python train.py --num_hidden_layers=14 --hidden_size=256 --num_attention_heads=8 --num_key_value_heads=8 --head_dim=32 --intermediate_size=1024 --vocab_size=8192 --hidden_act="squared_relu" --norm="rmsnorm" --norm_place="pre" --norm_eps=1e-05 --positions="rope" --rope_theta=1020.0 --rope_fraction=0.5 --qk_norm=true --attn_scale=0.27 --bias="none" --tie_word_embeddings="early" --parallel_block=false --extras=["some layers without positions", "local attention windows", "paired heads", "gated attention", "value embeddings", "skips across layers", "capped logits"] --init="trunc" --init_std_qkv=0.0275 --init_std_o=0.00519 --init_std_up=0.0275 --init_std_down=0.0026 --optimizer="adamw" --learning_rate=0.00309 --beta1=0.95 --beta2=0.99 --weight_decay=0.079 --lr_head=0.015 --max_grad_norm=1.0 --warmup_steps=539 --schedule="wsd" --decay_fraction=0.745 --decay_shape="sqrt" --final_lr_fraction=0.0 --batch_tokens=[65536, 131072] --max_seq_len=768 --doc_mask=true --train_tokens=428300000 --max_steps=4592 --dataset="wikipedia_en"
Each number is 200 + 40 x the weight over the matrix's rms, rounded and kept within 0 to 999. Layers, rows and columns count from 0.

# q: layer 3 attention query, 256x256, rms 0.111, rows 0-31, columns 0-63
# k: layer 3 attention key, 256x256, rms 0.11, rows 0-31, columns 0-63
# v: layer 3 attention value, 256x256, rms 0.0952, rows 0-20, columns 0-63
# o: layer 3 attention output (transposed), 256x256, rms 0.0991, rows 0-19, columns 0-63
q0,319,129,149,73,144,267,253,267,84,184,172,104,235,166,288,264,212,186,124,160,205,143,171,243,184,232,241,214,161,183,182,193,198,157,232,118,171,170,205,240,188,155,179,97,229,214,261,177,231,255,215,221,201,135,141,209,238,221,250,195,242,138,192,207
k0,242,260,221,146,170,215,295,204,185,128,218,155,145,163,198,222,171,254,169,226,142,170,238,218,174,145,170,212,265,259,215,184,258,167,226,185,196,229,202,228,185,171,161,165,189,211,239,204,225,215,226,114,173,156,159,231,221,191,271,152,147,200,201,117
q1,211,312,176,217,201,250,302,162,6,156,258,58,102,175,187,185,282,229,213,193,115,181,249,186,174,198,234,199,302,167,183,264,240,171,245,125,157,161,210,209,218,131,230,215,267,174,250,247,223,203,186,151,155,214,212,175,217,273,229,233,257,228,205,161
k1,224,207,194,133,155,179,170,195,181,181,145,176,193,180,197,172,196,203,189,186,220,162,145,198,224,183,258,138,158,206,230,222,202,229,247,206,198,98,213,193,260,158,172,146,206,216,175,218,167,214,200,166,173,152,136,239,177,196,178,224,199,150,194,218
q2,265,120,157,112,141,263,199,288,211,139,110,194,302,196,260,215,266,193,232,153,244,197,150,221,240,134,235,250,160,211,222,194,189,142,193,135,249,190,222,213,191,169,231,123,215,225,169,192,192,232,216,181,252,149,119,237,179,220,270,191,204,198,190,219
k2,220,404,304,129,184,164,237,158,83,84,245,144,113,177,193,194,174,234,192,251,150,83,224,252,126,150,171,161,289,177,231,223,304,232,194,244,217,145,213,182,210,153,208,166,252,196,247,195,145,175,228,134,184,160,199,243,172,190,178,197,191,232,277,181
q3,265,262,152,151,211,338,295,116,69,190,199,148,170,197,196,229,157,225,146,210,129,175,198,243,206,217,232,242,194,207,160,212,237,179,212,112,170,157,240,294,238,134,192,169,232,162,235,197,275,300,181,204,200,188,163,198,277,255,261,190,200,176,130,182
k3,230,256,180,155,210,232,228,152,154,189,176,165,183,222,204,226,147,226,166,180,186,173,189,191,219,187,203,183,203,211,164,273,226,199,204,221,225,149,191,232,206,202,216,171,231,229,187,220,187,190,161,212,175,214,180,224,220,213,213,211,202,168,162,245
q4,182,221,221,265,260,188,201,144,130,297,344,214,145,234,175,186,87,216,116,275,178,241,206,149,138,289,149,155,258,166,198,246,272,278,183,248,122,183,212,219,214,194,157,252,164,162,272,220,184,173,211,228,154,220,192,167,263,226,152,227,216,217,252,181
k4,227,0,79,245,242,261,183,291,311,310,161,257,267,187,259,193,179,142,206,140,285,338,153,126,283,213,207,212,119,215,238,154,84,182,181,177,228,224,201,249,236,292,143,210,160,272,173,175,269,185,175,206,200,185,194,164,232,157,184,223,230,137,219,194
q5,84,232,299,308,217,150,157,156,326,204,215,270,132,135,123,195,187,224,207,176,169,215,251,163,212,168,178,215,138,155,182,164,174,245,239,253,204,308,138,172,197,266,156,264,182,217,151,176,224,155,250,251,172,283,275,186,210,167,190,189,170,204,198,192
k5,153,149,223,234,204,207,192,192,261,218,209,230,223,208,186,167,203,194,197,242,168,211,218,203,196,230,193,205,221,207,203,147,178,238,210,190,192,228,176,180,201,197,185,214,175,191,221,214,186,239,227,218,170,154,191,199,204,217,187,208,177,251,211,199
q6,174,216,182,221,163,184,172,181,306,184,146,170,142,163,189,162,231,250,192,186,200,229,216,173,244,163,223,219,152,154,171,157,146,187,235,164,213,257,183,169,193,219,197,186,207,236,172,142,237,207,231,236,174,230,251,200,160,155,251,157,174,173,202,215
k6,187,315,221,218,183,216,206,74,164,146,178,190,169,197,160,238,195,251,169,178,159,112,269,273,160,210,192,157,266,208,196,253,246,207,205,217,157,225,134,150,188,139,237,227,239,110,222,205,115,190,184,227,213,192,245,261,171,209,182,154,212,270,226,226
q7,249,194,177,100,110,226,200,277,230,128,79,192,218,173,214,218,239,207,238,117,200,153,161,244,276,91,281,191,124,197,207,217,164,128,193,154,259,205,195,185,192,177,245,119,268,152,181,184,221,263,160,175,218,173,153,233,144,174,287,186,176,212,181,194
k7,232,365,229,98,194,210,229,160,69,125,212,137,127,197,158,192,171,243,152,180,89,103,198,273,137,180,187,166,225,208,179,268,229,193,215,183,174,151,204,224,205,143,250,162,243,154,231,192,191,198,172,201,191,196,200,251,186,194,220,175,197,230,187,213
q8,227,189,173,176,184,324,253,223,246,207,144,195,245,182,192,213,284,155,260,163,208,166,228,198,209,140,221,245,156,189,195,231,180,128,206,200,240,213,210,215,190,217,216,186,229,217,148,271,231,272,229,179,207,178,213,241,178,166,206,205,224,209,177,155
k8,183,278,186,184,217,193,210,145,175,207,227,146,163,178,154,205,208,214,234,235,192,164,211,209,177,184,178,208,237,164,200,194,277,181,150,228,281,123,196,192,141,150,207,232,188,182,160,202,194,225,247,180,156,186,204,223,197,234,180,175,258,198,194,201
q9,167,181,189,261,290,212,300,118,127,328,315,168,220,225,192,188,150,153,178,264,226,239,217,103,169,242,190,256,277,197,233,176,275,242,201,211,108,166,236,238,211,190,206,263,176,226,266,301,167,179,230,134,231,138,197,168,209,208,131,176,257,198,246,170
k9,209,17,141,255,265,229,226,344,313,287,202,283,322,218,215,221,218,130,237,206,262,345,203,67,282,178,248,280,138,159,190,154,147,157,197,177,233,282,239,199,211,341,183,229,132,284,176,202,256,246,174,166,199,154,149,113,207,143,173,206,164,110,198,151
q10,223,210,182,141,154,235,176,234,224,152,159,189,167,122,145,216,256,206,262,154,196,166,184,186,230,161,238,227,208,141,168,191,167,172,167,141,197,175,232,167,200,158,235,206,218,218,217,199,236,258,186,202,143,197,239,213,202,243,215,202,142,177,144,224
k10,239,200,184,180,135,273,223,114,197,174,168,161,177,206,133,158,256,256,205,187,195,118,181,296,207,202,208,240,235,232,182,217,191,180,199,193,199,192,196,169,218,182,242,163,249,122,179,194,205,226,184,221,193,255,268,294,187,187,184,183,212,294,188,226
q11,237,217,202,137,94,245,193,233,261,144,47,224,250,141,237,190,220,226,285,110,213,183,191,255,233,98,185,176,107,182,183,181,101,120,219,173,279,269,175,179,218,238,196,145,253,221,138,150,239,261,191,234,228,229,191,246,176,180,263,209,181,133,185,231
k11,224,314,213,161,179,171,202,147,120,163,227,158,158,185,197,182,204,250,141,168,185,103,211,220,152,211,184,127,242,216,227,252,252,203,186,217,201,143,205,199,197,123,241,144,230,130,182,190,151,195,194,184,200,235,214,294,156,238,253,232,227,273,195,202
q12,186,200,183,183,213,248,252,206,215,181,221,127,132,227,244,188,186,196,197,196,199,198,244,167,201,207,218,223,220,181,180,258,205,153,156,138,171,238,241,173,198,168,266,190,251,172,214,247,217,200,219,177,244,147,207,178,166,122,253,229,137,230,227,275
k12,202,157,177,239,179,212,205,176,257,250,206,211,221,157,90,235,210,259,278,184,204,149,229,195,256,137,273,257,174,212,110,162,210,189,230,221,232,289,157,93,200,170,247,192,235,151,211,195,217,210,199,178,169,261,247,232,189,180,164,214,179,284,81,188
q13,176,266,246,199,194,256,218,189,213,189,202,153,197,192,209,212,255,189,199,194,239,183,220,289,248,166,223,247,187,151,156,153,143,165,171,173,181,261,245,208,129,233,196,232,212,175,146,161,200,245,204,286,218,190,227,201,196,227,173,191,230,193,162,216
k13,224,224,204,174,208,88,217,194,185,185,191,210,165,166,146,208,195,218,189,210,200,217,234,235,199,235,206,207,167,223,245,221,236,253,218,224,217,196,120,230,274,183,156,224,187,157,167,184,208,174,176,139,176,212,175,196,208,191,193,184,255,183,129,202
q14,194,213,162,189,198,234,217,261,172,151,175,148,141,223,235,224,206,223,210,228,176,207,209,168,234,191,177,201,201,184,225,272,180,172,169,194,194,206,193,177,210,209,165,211,175,203,146,225,215,212,202,199,217,163,157,173,188,191,193,187,173,221,234,219
k14,151,179,197,210,222,282,215,177,199,213,196,140,176,168,114,231,256,181,289,142,218,110,165,251,194,115,227,262,173,209,169,200,238,190,138,241,252,195,163,148,241,243,196,189,215,233,193,217,189,138,250,227,183,196,241,142,191,204,165,168,209,176,173,245
q15,254,143,153,207,200,189,186,207,164,255,243,197,165,148,203,124,231,145,233,171,253,236,220,183,223,165,229,127,195,230,230,250,246,191,185,180,178,115,247,167,196,173,190,162,187,154,243,204,158,199,248,177,153,191,168,249,132,161,201,207,165,219,189,168
k15,226,220,179,173,176,287,219,340,229,241,203,193,160,154,204,177,194,170,230,197,200,188,173,197,218,106,203,230,166,181,174,187,118,154,266,184,219,239,314,231,163,210,240,218,218,209,201,181,269,215,203,299,192,218,177,193,194,194,208,189,217,239,212,201
q16,276,150,126,208,168,208,177,209,141,226,214,208,249,221,296,195,205,249,147,250,160,264,185,185,149,264,142,118,196,256,239,298,183,145,164,263,273,170,180,245,267,195,128,186,154,239,168,183,196,186,218,266,266,204,160,201,241,223,248,241,211,201,285,177
k16,210,98,220,151,162,193,129,192,190,207,182,186,223,203,258,151,227,214,182,192,181,218,130,165,203,181,202,109,170,243,200,244,226,184,162,246,224,125,133,216,227,179,202,211,142,200,93,216,118,208,225,211,206,235,180,185,204,280,215,202,252,226,216,174
q17,228,189,193,199,212,181,159,150,149,231,232,226,199,231,230,159,226,207,192,200,193,192,148,208,217,167,212,188,177,203,243,212,197,220,173,190,185,107,268,222,199,177,197,219,218,196,194,179,153,219,192,160,232,196,138,235,181,217,170,201,248,259,234,213
k17,263,166,185,141,166,251,196,249,200,219,210,166,247,253,204,225,207,178,232,212,169,97,180,195,173,142,144,244,220,215,218,250,141,174,151,213,189,210,234,276,192,230,165,162,229,147,206,187,276,172,231,198,171,222,164,164,215,227,223,225,225,181,288,301
q18,184,186,212,201,193,167,239,149,216,153,209,172,177,129,167,235,219,211,319,181,208,166,149,217,233,192,206,209,185,188,182,165,178,259,172,163,157,193,220,213,180,212,162,198,222,237,223,191,179,169,145,186,230,213,202,183,173,214,210,243,178,170,171,235
k18,190,246,192,214,241,155,200,218,208,231,237,205,190,150,222,238,228,197,214,289,175,213,207,158,222,177,245,257,212,180,183,230,230,256,192,255,199,235,248,205,220,208,222,189,228,184,261,144,168,206,172,197,189,188,135,209,253,202,224,263,164,151,221,235
q19,237,188,218,172,225,187,202,184,140,196,236,245,208,255,263,204,208,282,159,221,256,209,201,204,204,209,177,149,258,135,232,276,179,204,179,225,223,189,216,211,238,144,201,211,187,218,204,149,167,239,195,173,230,185,195,174,215,220,210,215,256,217,194,199
k19,266,132,141,183,230,168,201,169,200,242,215,200,266,225,217,182,223,231,110,152,226,196,171,147,202,212,228,128,197,262,246,231,230,161,145,192,211,155,186,339,287,171,193,184,166,197,168,210,205,213,166,133,177,161,162,256,203,176,202,268,179,258,219,193
q20,152,238,199,232,213,184,196,162,252,183,170,182,209,148,182,201,211,220,219,164,199,200,222,205,214,137,232,242,161,180,188,165,198,195,258,185,237,275,206,162,190,212,201,213,197,213,205,177,218,200,201,203,213,178,259,191,162,165,212,162,198,135,176,194
k20,225,231,205,219,254,182,259,116,87,133,241,206,165,187,145,217,197,168,101,209,194,169,274,192,168,254,104,166,239,108,221,256,292,241,193,234,188,169,172,149,170,203,235,221,272,139,268,221,205,146,218,230,223,145,185,215,212,191,175,199,228,199,219,218
q21,232,189,147,194,173,235,186,279,168,252,245,175,167,183,214,211,188,182,166,228,181,195,176,173,206,293,223,161,221,211,233,200,215,203,148,203,161,137,209,258,196,166,171,205,193,175,227,191,138,183,149,176,167,206,143,165,165,222,212,227,139,224,242,200
k21,200,125,155,227,164,340,223,207,236,210,121,220,226,175,270,269,184,201,231,158,227,167,163,232,244,120,241,196,147,195,194,173,135,122,153,189,247,311,200,193,157,289,207,192,176,201,161,163,153,193,180,188,206,223,239,204,166,189,216,162,197,168,177,214
q22,206,199,182,203,188,196,168,217,209,197,202,194,188,211,185,190,188,222,194,200,119,193,222,163,212,206,259,216,224,186,242,188,286,222,238,254,221,184,183,195,204,160,264,188,247,214,166,142,158,149,198,183,153,182,248,245,236,266,215,245,207,149,248,197
k22,264,144,206,166,137,197,188,230,185,168,195,244,202,245,252,173,232,199,186,175,245,200,137,217,215,194,168,177,186,174,230,150,173,199,200,159,171,174,244,244,257,200,185,167,218,263,209,118,237,173,202,225,246,181,233,206,244,225,198,204,247,168,187,242
q23,188,192,240,198,173,140,197,235,228,221,226,181,149,224,191,190,222,104,203,221,177,143,213,221,223,200,187,168,259,188,230,160,250,239,200,233,212,190,196,231,184,158,175,179,192,194,226,157,179,115,189,162,143,197,251,204,182,141,188,167,196,211,176,190
k23,215,257,93,216,179,236,171,247,226,262,174,241,185,191,250,221,234,224,234,170,227,203,211,184,221,229,191,240,176,158,228,118,94,165,187,146,168,209,291,172,165,158,235,245,220,173,268,139,195,189,154,274,257,214,164,230,197,247,220,216,157,242,206,162
q24,220,153,197,187,188,225,149,241,154,181,154,144,185,257,183,234,214,232,169,191,219,199,231,233,193,238,215,194,173,188,212,174,250,190,174,191,265,155,209,187,207,174,158,213,179,205,111,164,187,171,235,225,189,192,210,192,216,287,162,176,227,196,151,247
k24,281,166,145,150,167,192,188,225,160,199,171,189,184,202,179,251,217,162,183,132,198,253,225,243,206,199,213,195,151,156,249,201,184,185,186,205,202,138,213,213,204,197,171,211,222,252,157,208,205,141,178,235,250,233,220,160,218,261,145,214,202,202,207,249
q25,157,200,182,201,205,210,210,237,215,198,185,143,133,158,191,206,144,165,198,207,141,198,222,232,200,249,260,216,184,216,199,198,271,170,231,191,142,200,201,177,158,86,255,192,248,144,245,265,187,197,172,213,196,187,177,200,115,123,220,202,170,233,190,180
k25,203,170,164,239,188,295,234,253,242,195,107,196,208,193,165,208,170,164,237,211,227,244,170,228,190,189,198,269,107,215,164,84,137,146,256,132,187,339,203,167,202,268,225,149,240,156,236,212,276,206,174,220,270,240,234,201,157,128,183,150,130,159,137,191
q26,284,155,141,187,183,199,222,173,154,257,290,203,216,187,263,104,219,239,191,223,242,225,157,183,161,230,188,118,160,211,206,284,167,238,158,235,167,109,226,235,196,202,183,193,163,222,223,233,149,214,184,229,239,186,167,199,151,212,245,224,227,206,271,186
k26,265,115,200,177,193,186,157,207,192,204,181,183,260,202,243,151,153,266,145,245,161,201,140,171,232,155,251,140,182,253,211,312,162,208,192,259,223,175,140,240,246,197,183,154,173,201,142,192,145,235,197,160,185,222,144,226,170,220,231,197,226,228,294,158
q27,231,158,216,225,211,186,191,225,149,216,185,229,222,204,263,187,189,191,224,226,219,235,230,229,147,213,99,88,200,249,224,304,220,191,164,248,287,190,191,232,234,211,157,174,144,121,182,185,163,225,211,230,212,168,163,211,225,213,204,206,246,230,173,219
k27,180,190,191,239,203,148,182,232,222,235,198,184,149,163,236,132,242,169,214,235,114,233,259,227,207,220,209,148,171,241,227,199,179,264,237,190,238,118,237,201,238,188,169,178,201,242,219,187,185,203,274,224,163,156,150,160,159,240,241,251,227,239,205,127
q28,185,191,182,214,187,200,173,116,210,194,172,308,201,160,195,245,152,253,209,182,161,182,155,207,203,183,160,162,150,188,243,254,162,192,194,242,240,190,207,196,248,171,172,215,196,205,193,191,234,226,169,174,237,171,177,243,218,228,202,242,243,193,223,187
k28,148,169,271,184,213,198,201,152,157,186,244,166,235,242,160,164,257,113,125,254,156,148,115,201,180,236,182,135,215,219,189,271,261,251,179,173,163,126,279,251,211,197,206,184,143,153,184,206,194,222,279,218,214,148,220,171,193,247,234,185,229,176,248,212
q29,246,178,175,210,191,202,185,187,196,220,213,232,166,211,231,161,162,205,199,169,182,208,230,158,212,228,143,124,207,197,217,274,214,203,159,229,185,152,188,190,240,214,164,166,156,201,203,255,195,209,200,201,188,240,169,177,169,207,204,277,145,248,266,160
k29,182,221,242,202,198,273,180,212,164,238,216,170,221,170,179,197,193,165,212,278,173,134,139,187,200,147,225,207,209,226,199,196,145,215,200,185,148,182,300,189,222,157,209,187,181,196,240,223,191,219,244,178,169,218,205,171,161,292,182,170,212,272,229,190
q30,205,165,146,201,185,187,148,141,215,182,215,188,218,217,187,204,183,248,246,152,216,232,192,190,172,229,176,148,136,222,231,201,139,251,188,165,214,155,226,176,216,215,127,194,146,214,174,223,169,184,183,196,194,269,173,185,179,178,206,223,178,174,221,201
k30,152,299,289,174,222,211,165,208,157,209,236,163,138,205,188,244,186,226,273,232,168,188,151,225,168,144,191,214,267,163,156,219,217,241,204,249,194,230,225,159,153,180,213,241,197,167,230,236,153,167,232,280,159,255,238,178,235,263,222,134,182,215,271,212
q31,186,256,174,244,182,246,223,190,281,200,250,185,197,224,225,148,230,210,162,165,189,178,221,164,246,220,180,207,169,198,224,228,146,237,182,121,149,210,235,196,187,209,205,218,164,168,182,150,182,231,172,200,172,231,241,152,183,155,211,182,166,178,254,171
k31,147,245,234,221,182,136,182,87,180,176,187,217,187,167,148,256,188,265,172,219,242,106,179,223,227,205,176,185,271,247,143,152,213,292,241,189,175,203,148,193,200,213,251,219,198,141,206,137,105,193,170,195,151,208,285,207,196,197,181,107,188,210,165,90
v0,294,207,192,168,217,196,281,156,72,176,253,161,188,150,184,133,235,175,176,172,195,171,223,215,151,225,141,176,274,198,232,271,238,193,203,238,175,156,170,215,187,146,241,203,309,186,256,223,135,152,191,182,201,222,204,204,182,172,211,257,174,228,225,176
o0,270,235,206,172,149,188,206,171,144,172,209,162,207,244,216,224,143,251,185,274,179,176,180,246,136,251,179,128,234,210,226,258,229,179,130,210,196,176,180,250,213,200,145,170,183,212,196,220,235,212,162,210,179,195,168,245,271,234,211,245,226,234,205,225
v1,124,228,214,219,194,244,147,174,223,190,218,205,163,239,159,198,177,145,162,230,134,221,206,152,228,179,261,171,197,178,201,130,159,187,156,147,216,262,113,154,87,258,203,209,204,228,218,153,187,172,233,186,180,141,165,220,244,240,178,173,181,174,223,310
o1,156,136,190,194,210,259,229,226,227,210,160,152,198,126,115,171,265,147,205,139,163,259,209,173,207,219,209,210,219,189,187,177,153,191,265,234,223,201,225,179,203,144,235,235,213,251,215,196,145,214,235,220,204,193,192,200,134,214,193,200,232,212,149,76
v2,299,179,242,176,137,171,282,212,210,135,180,186,193,205,197,93,207,208,252,206,264,216,276,193,278,183,152,191,237,132,147,178,190,246,168,243,235,157,179,181,196,218,178,167,184,172,218,291,189,175,208,148,237,215,219,215,176,277,232,187,134,97,256,149
o2,199,128,210,254,217,260,207,225,195,213,306,270,172,194,196,207,249,94,207,201,219,177,164,293,130,285,146,244,107,145,230,189,150,192,225,205,199,216,185,238,251,276,165,173,216,166,201,189,204,221,169,242,218,163,202,134,244,159,163,206,255,314,183,285
v3,176,106,195,191,177,226,155,270,167,205,197,185,268,170,162,180,279,231,245,224,197,275,221,165,187,158,204,195,189,148,173,273,226,222,229,219,292,202,143,53,232,240,224,236,224,210,160,220,175,47,218,228,127,200,216,163,167,215,200,315,87,172,155,202
o3,246,216,200,241,197,190,272,198,218,224,264,198,197,236,261,201,188,265,184,183,146,264,228,203,139,233,130,111,145,289,216,217,202,218,255,205,165,143,181,212,190,183,171,216,129,274,256,95,173,313,209,216,230,243,208,183,323,177,248,257,219,176,227,178
v4,122,210,199,230,178,181,131,222,280,207,173,235,193,252,200,226,166,218,209,227,188,234,161,166,224,179,268,253,170,217,183,133,151,233,210,178,205,267,182,178,246,256,189,186,100,228,153,202,236,216,199,216,172,184,192,197,240,215,193,181,211,189,194,243
o4,128,184,186,211,242,226,199,243,267,204,182,191,200,144,196,189,219,165,211,118,230,231,226,167,232,152,235,250,156,154,165,118,181,248,229,171,246,242,223,152,188,185,245,214,214,184,255,229,191,168,220,174,220,200,207,159,139,182,166,166,164,141,192,163
v5,139,232,194,227,188,195,155,202,262,235,174,218,175,234,216,209,178,212,223,217,154,211,169,176,223,182,261,228,133,168,186,160,194,206,186,172,198,282,196,216,222,254,175,218,122,225,206,198,192,224,246,236,202,198,240,207,260,233,209,161,253,168,170,238
o5,154,171,206,218,247,251,196,210,222,207,177,196,221,164,210,151,227,148,190,130,198,209,222,217,219,143,205,262,164,198,145,179,172,219,262,207,274,235,246,154,177,162,260,203,229,185,236,209,183,181,265,171,218,197,208,184,137,181,199,189,171,152,182,189
v6,157,145,167,208,190,226,177,266,316,218,189,209,216,221,189,241,152,203,219,210,219,226,152,141,217,189,253,265,138,242,160,190,203,169,234,183,218,250,176,192,252,270,190,177,116,229,184,252,266,203,215,193,166,162,195,226,217,187,247,148,223,163,181,215
o6,118,198,216,212,208,167,204,262,319,210,223,242,170,172,207,179,204,207,241,140,157,202,238,159,234,153,208,232,183,198,181,189,187,200,265,190,196,220,208,207,208,200,232,209,202,173,231,187,212,210,224,226,238,191,244,139,150,136,178,169,209,180,238,162
v7,193,177,170,216,193,165,237,209,229,158,213,204,207,228,312,114,87,196,184,256,210,200,112,126,151,200,239,230,210,186,176,224,206,159,183,214,223,288,115,289,256,230,209,171,151,173,191,191,124,206,252,200,209,188,198,207,189,228,226,183,219,199,259,123
o7,188,245,244,216,175,221,231,255,247,194,267,215,208,184,227,196,155,133,202,194,139,238,219,149,173,151,198,221,194,212,131,197,154,175,194,220,220,222,195,189,210,216,212,95,217,186,189,299,280,167,173,192,199,186,292,249,151,187,226,231,211,216,173,236
v8,158,208,210,222,185,179,169,224,285,232,163,238,212,238,233,196,179,225,206,221,216,204,135,171,225,203,282,258,146,209,162,155,184,193,224,201,196,264,230,193,230,227,160,178,142,216,164,230,228,236,206,193,215,184,183,209,231,221,220,167,232,190,234,196
o8,131,186,198,225,239,208,192,255,262,228,201,233,181,151,191,193,232,140,201,126,211,215,200,191,240,148,217,251,153,178,182,158,180,236,252,174,204,222,197,157,193,217,237,189,201,150,253,193,198,200,202,202,225,181,219,164,161,171,187,159,169,158,191,181
v9,123,216,231,242,195,209,182,199,260,243,185,234,209,194,211,204,217,189,213,213,185,241,185,202,212,197,229,268,153,200,175,115,140,210,207,170,187,272,182,173,209,250,164,191,140,214,147,219,218,238,225,218,175,147,239,238,286,252,225,159,255,158,208,200
o9,119,168,191,190,223,232,201,229,242,205,162,193,206,154,180,190,230,156,190,131,205,202,231,185,242,139,198,274,191,195,138,212,164,208,230,199,250,252,222,187,134,198,250,226,250,187,231,198,195,182,252,177,234,213,227,163,130,193,175,170,193,155,208,192
v10,160,176,172,215,197,175,152,229,306,209,170,223,219,243,292,195,196,233,183,227,221,192,180,166,200,190,216,208,219,183,188,193,172,209,206,237,211,223,250,193,209,226,173,153,136,219,166,143,190,263,278,153,150,171,116,184,175,182,230,235,160,188,236,142
o10,156,230,201,202,207,154,209,252,283,198,192,199,166,175,202,199,199,162,206,150,196,246,186,156,265,143,243,218,124,161,181,135,208,207,282,167,221,215,208,154,215,223,205,166,154,177,223,210,216,194,164,218,226,200,230,185,178,215,192,108,131,174,181,203
v11,220,147,229,184,179,160,118,229,224,281,205,242,338,142,182,130,282,192,170,199,229,213,153,175,232,158,160,249,163,263,159,275,186,205,295,246,182,133,246,190,261,224,213,158,187,249,151,291,238,225,225,275,119,223,130,191,198,146,267,204,216,227,266,289
o11,183,208,157,204,159,124,239,187,254,162,207,221,81,222,183,180,219,252,173,201,203,186,244,250,189,246,191,163,181,202,185,157,221,226,232,111,167,139,288,180,179,201,85,203,197,209,308,109,146,225,177,212,264,164,246,210,252,152,142,141,174,124,290,68
v12,232,195,233,209,179,232,151,194,175,161,198,183,104,178,101,199,255,198,283,189,255,214,215,258,158,220,247,198,137,202,196,54,124,206,152,76,193,130,164,122,136,211,242,259,232,193,239,207,264,139,141,200,208,324,191,276,226,233,164,165,191,196,81,269
o12,211,174,175,182,277,260,241,117,165,174,151,112,259,274,179,163,244,195,184,188,242,135,152,256,142,228,199,195,203,188,187,165,212,182,190,119,208,180,307,229,203,115,212,318,225,237,215,221,154,201,270,191,160,153,99,150,249,193,161,176,228,180,193,163
v13,293,156,213,164,233,184,258,200,99,203,210,188,223,158,183,178,224,195,210,190,242,180,254,237,172,226,148,187,213,171,210,240,221,184,231,242,207,180,208,211,187,161,240,202,275,158,208,217,131,166,170,209,244,246,182,204,175,156,185,239,203,208,193,141
o13,250,245,187,195,145,179,219,185,185,207,227,189,206,271,249,228,176,236,189,255,164,179,161,250,156,263,163,160,211,220,190,288,208,179,138,207,165,188,211,256,194,241,143,165,186,230,201,179,242,232,167,186,171,211,181,247,258,206,216,221,197,225,205,266
v14,158,242,237,252,151,191,173,203,264,226,193,243,232,228,251,230,213,167,194,216,111,197,150,195,223,219,233,203,175,165,193,157,189,214,216,171,208,256,199,216,240,246,156,189,102,233,167,205,194,240,222,205,192,128,263,242,253,249,174,190,232,135,159,216
o14,145,147,184,192,245,247,195,213,203,198,157,183,222,148,187,165,250,168,179,132,226,237,254,235,245,166,194,264,170,178,155,181,191,234,248,224,273,226,200,152,163,183,284,202,240,169,229,225,161,154,261,167,235,204,203,174,114,189,198,200,186,195,206,212
v15,270,192,276,170,172,222,246,190,108,180,235,187,238,175,146,151,217,136,201,174,154,238,258,209,172,189,168,132,215,193,151,232,258,187,206,222,166,128,95,196,171,169,231,211,251,209,257,231,220,155,199,223,185,244,215,204,207,221,159,137,231,184,271,239
o15,239,161,193,185,207,261,201,144,141,194,220,178,181,238,152,196,238,220,190,286,212,161,185,232,159,305,178,161,266,213,239,255,220,216,145,203,175,170,192,261,188,209,168,236,192,223,175,227,127,211,243,219,168,152,201,231,247,174,236,286,283,295,181,213
v16,157,155,166,186,188,208,143,229,287,215,154,202,237,228,207,194,190,234,201,235,172,245,199,133,253,165,223,215,166,219,210,201,181,177,210,192,246,225,170,164,216,271,155,200,140,220,133,225,201,196,212,232,168,219,165,185,216,245,211,172,168,203,212,216
o16,155,185,205,219,217,197,213,259,239,199,227,247,158,176,221,160,216,196,228,146,196,203,220,200,216,179,213,194,186,204,181,164,191,196,275,201,219,213,235,189,212,201,225,208,215,234,241,170,218,219,218,227,224,197,245,180,156,169,173,194,217,192,194,158
v17,235,135,239,206,181,192,138,139,168,243,196,218,219,98,215,73,322,171,150,164,261,170,220,236,156,272,111,164,218,197,200,215,131,223,273,168,150,175,243,212,126,141,241,179,226,169,156,213,88,236,218,238,166,294,114,191,239,105,284,231,216,232,202,180
o17,262,291,129,157,254,207,208,162,161,165,180,140,164,298,124,296,276,211,135,187,248,198,147,290,214,201,172,169,180,176,213,240,265,236,209,145,213,167,280,164,188,218,98,273,204,163,305,157,233,187,185,213,203,158,115,259,316,208,119,170,152,194,223,140
v18,195,247,227,209,186,229,243,101,110,213,204,169,152,153,137,172,272,187,229,154,193,185,282,246,133,243,138,140,239,148,193,123,176,232,182,129,129,204,135,167,111,206,213,226,255,146,259,203,169,167,167,256,244,240,218,201,222,196,200,128,233,185,186,239
o18,266,172,205,159,220,272,171,142,127,168,178,153,262,253,121,187,250,169,164,233,222,152,174,274,170,242,166,207,181,186,179,256,174,202,146,226,273,188,246,241,193,162,201,252,245,211,187,224,199,164,259,160,180,194,117,247,244,201,168,250,219,253,206,175
v19,279,219,188,166,221,196,257,127,118,173,215,185,183,180,203,179,224,198,173,186,216,159,224,232,154,192,137,111,277,210,238,224,224,187,159,177,179,124,212,243,167,140,248,192,273,207,282,199,170,184,178,165,223,223,187,194,139,164,190,222,166,239,219,191
o19,268,205,207,180,165,195,204,170,134,181,208,165,225,245,200,199,170,226,205,294,195,161,173,252,160,258,192,155,220,214,238,215,210,163,158,213,175,163,199,219,244,199,145,192,182,238,142,216,196,223,160,193,163,206,169,255,256,228,199,224,220,260,165,219
v20,168,218,189,216,173,160,166,228,268,238,185,239,235,179,271,180,166,196,186,224,229,214,133,180,265,198,248,256,172,223,212,192,198,205,153,261,191,234,204,215,256,248,167,202,119,253,125,226,215,203,248,197,177,176,151,207,218,259,208,184,202,212,229,206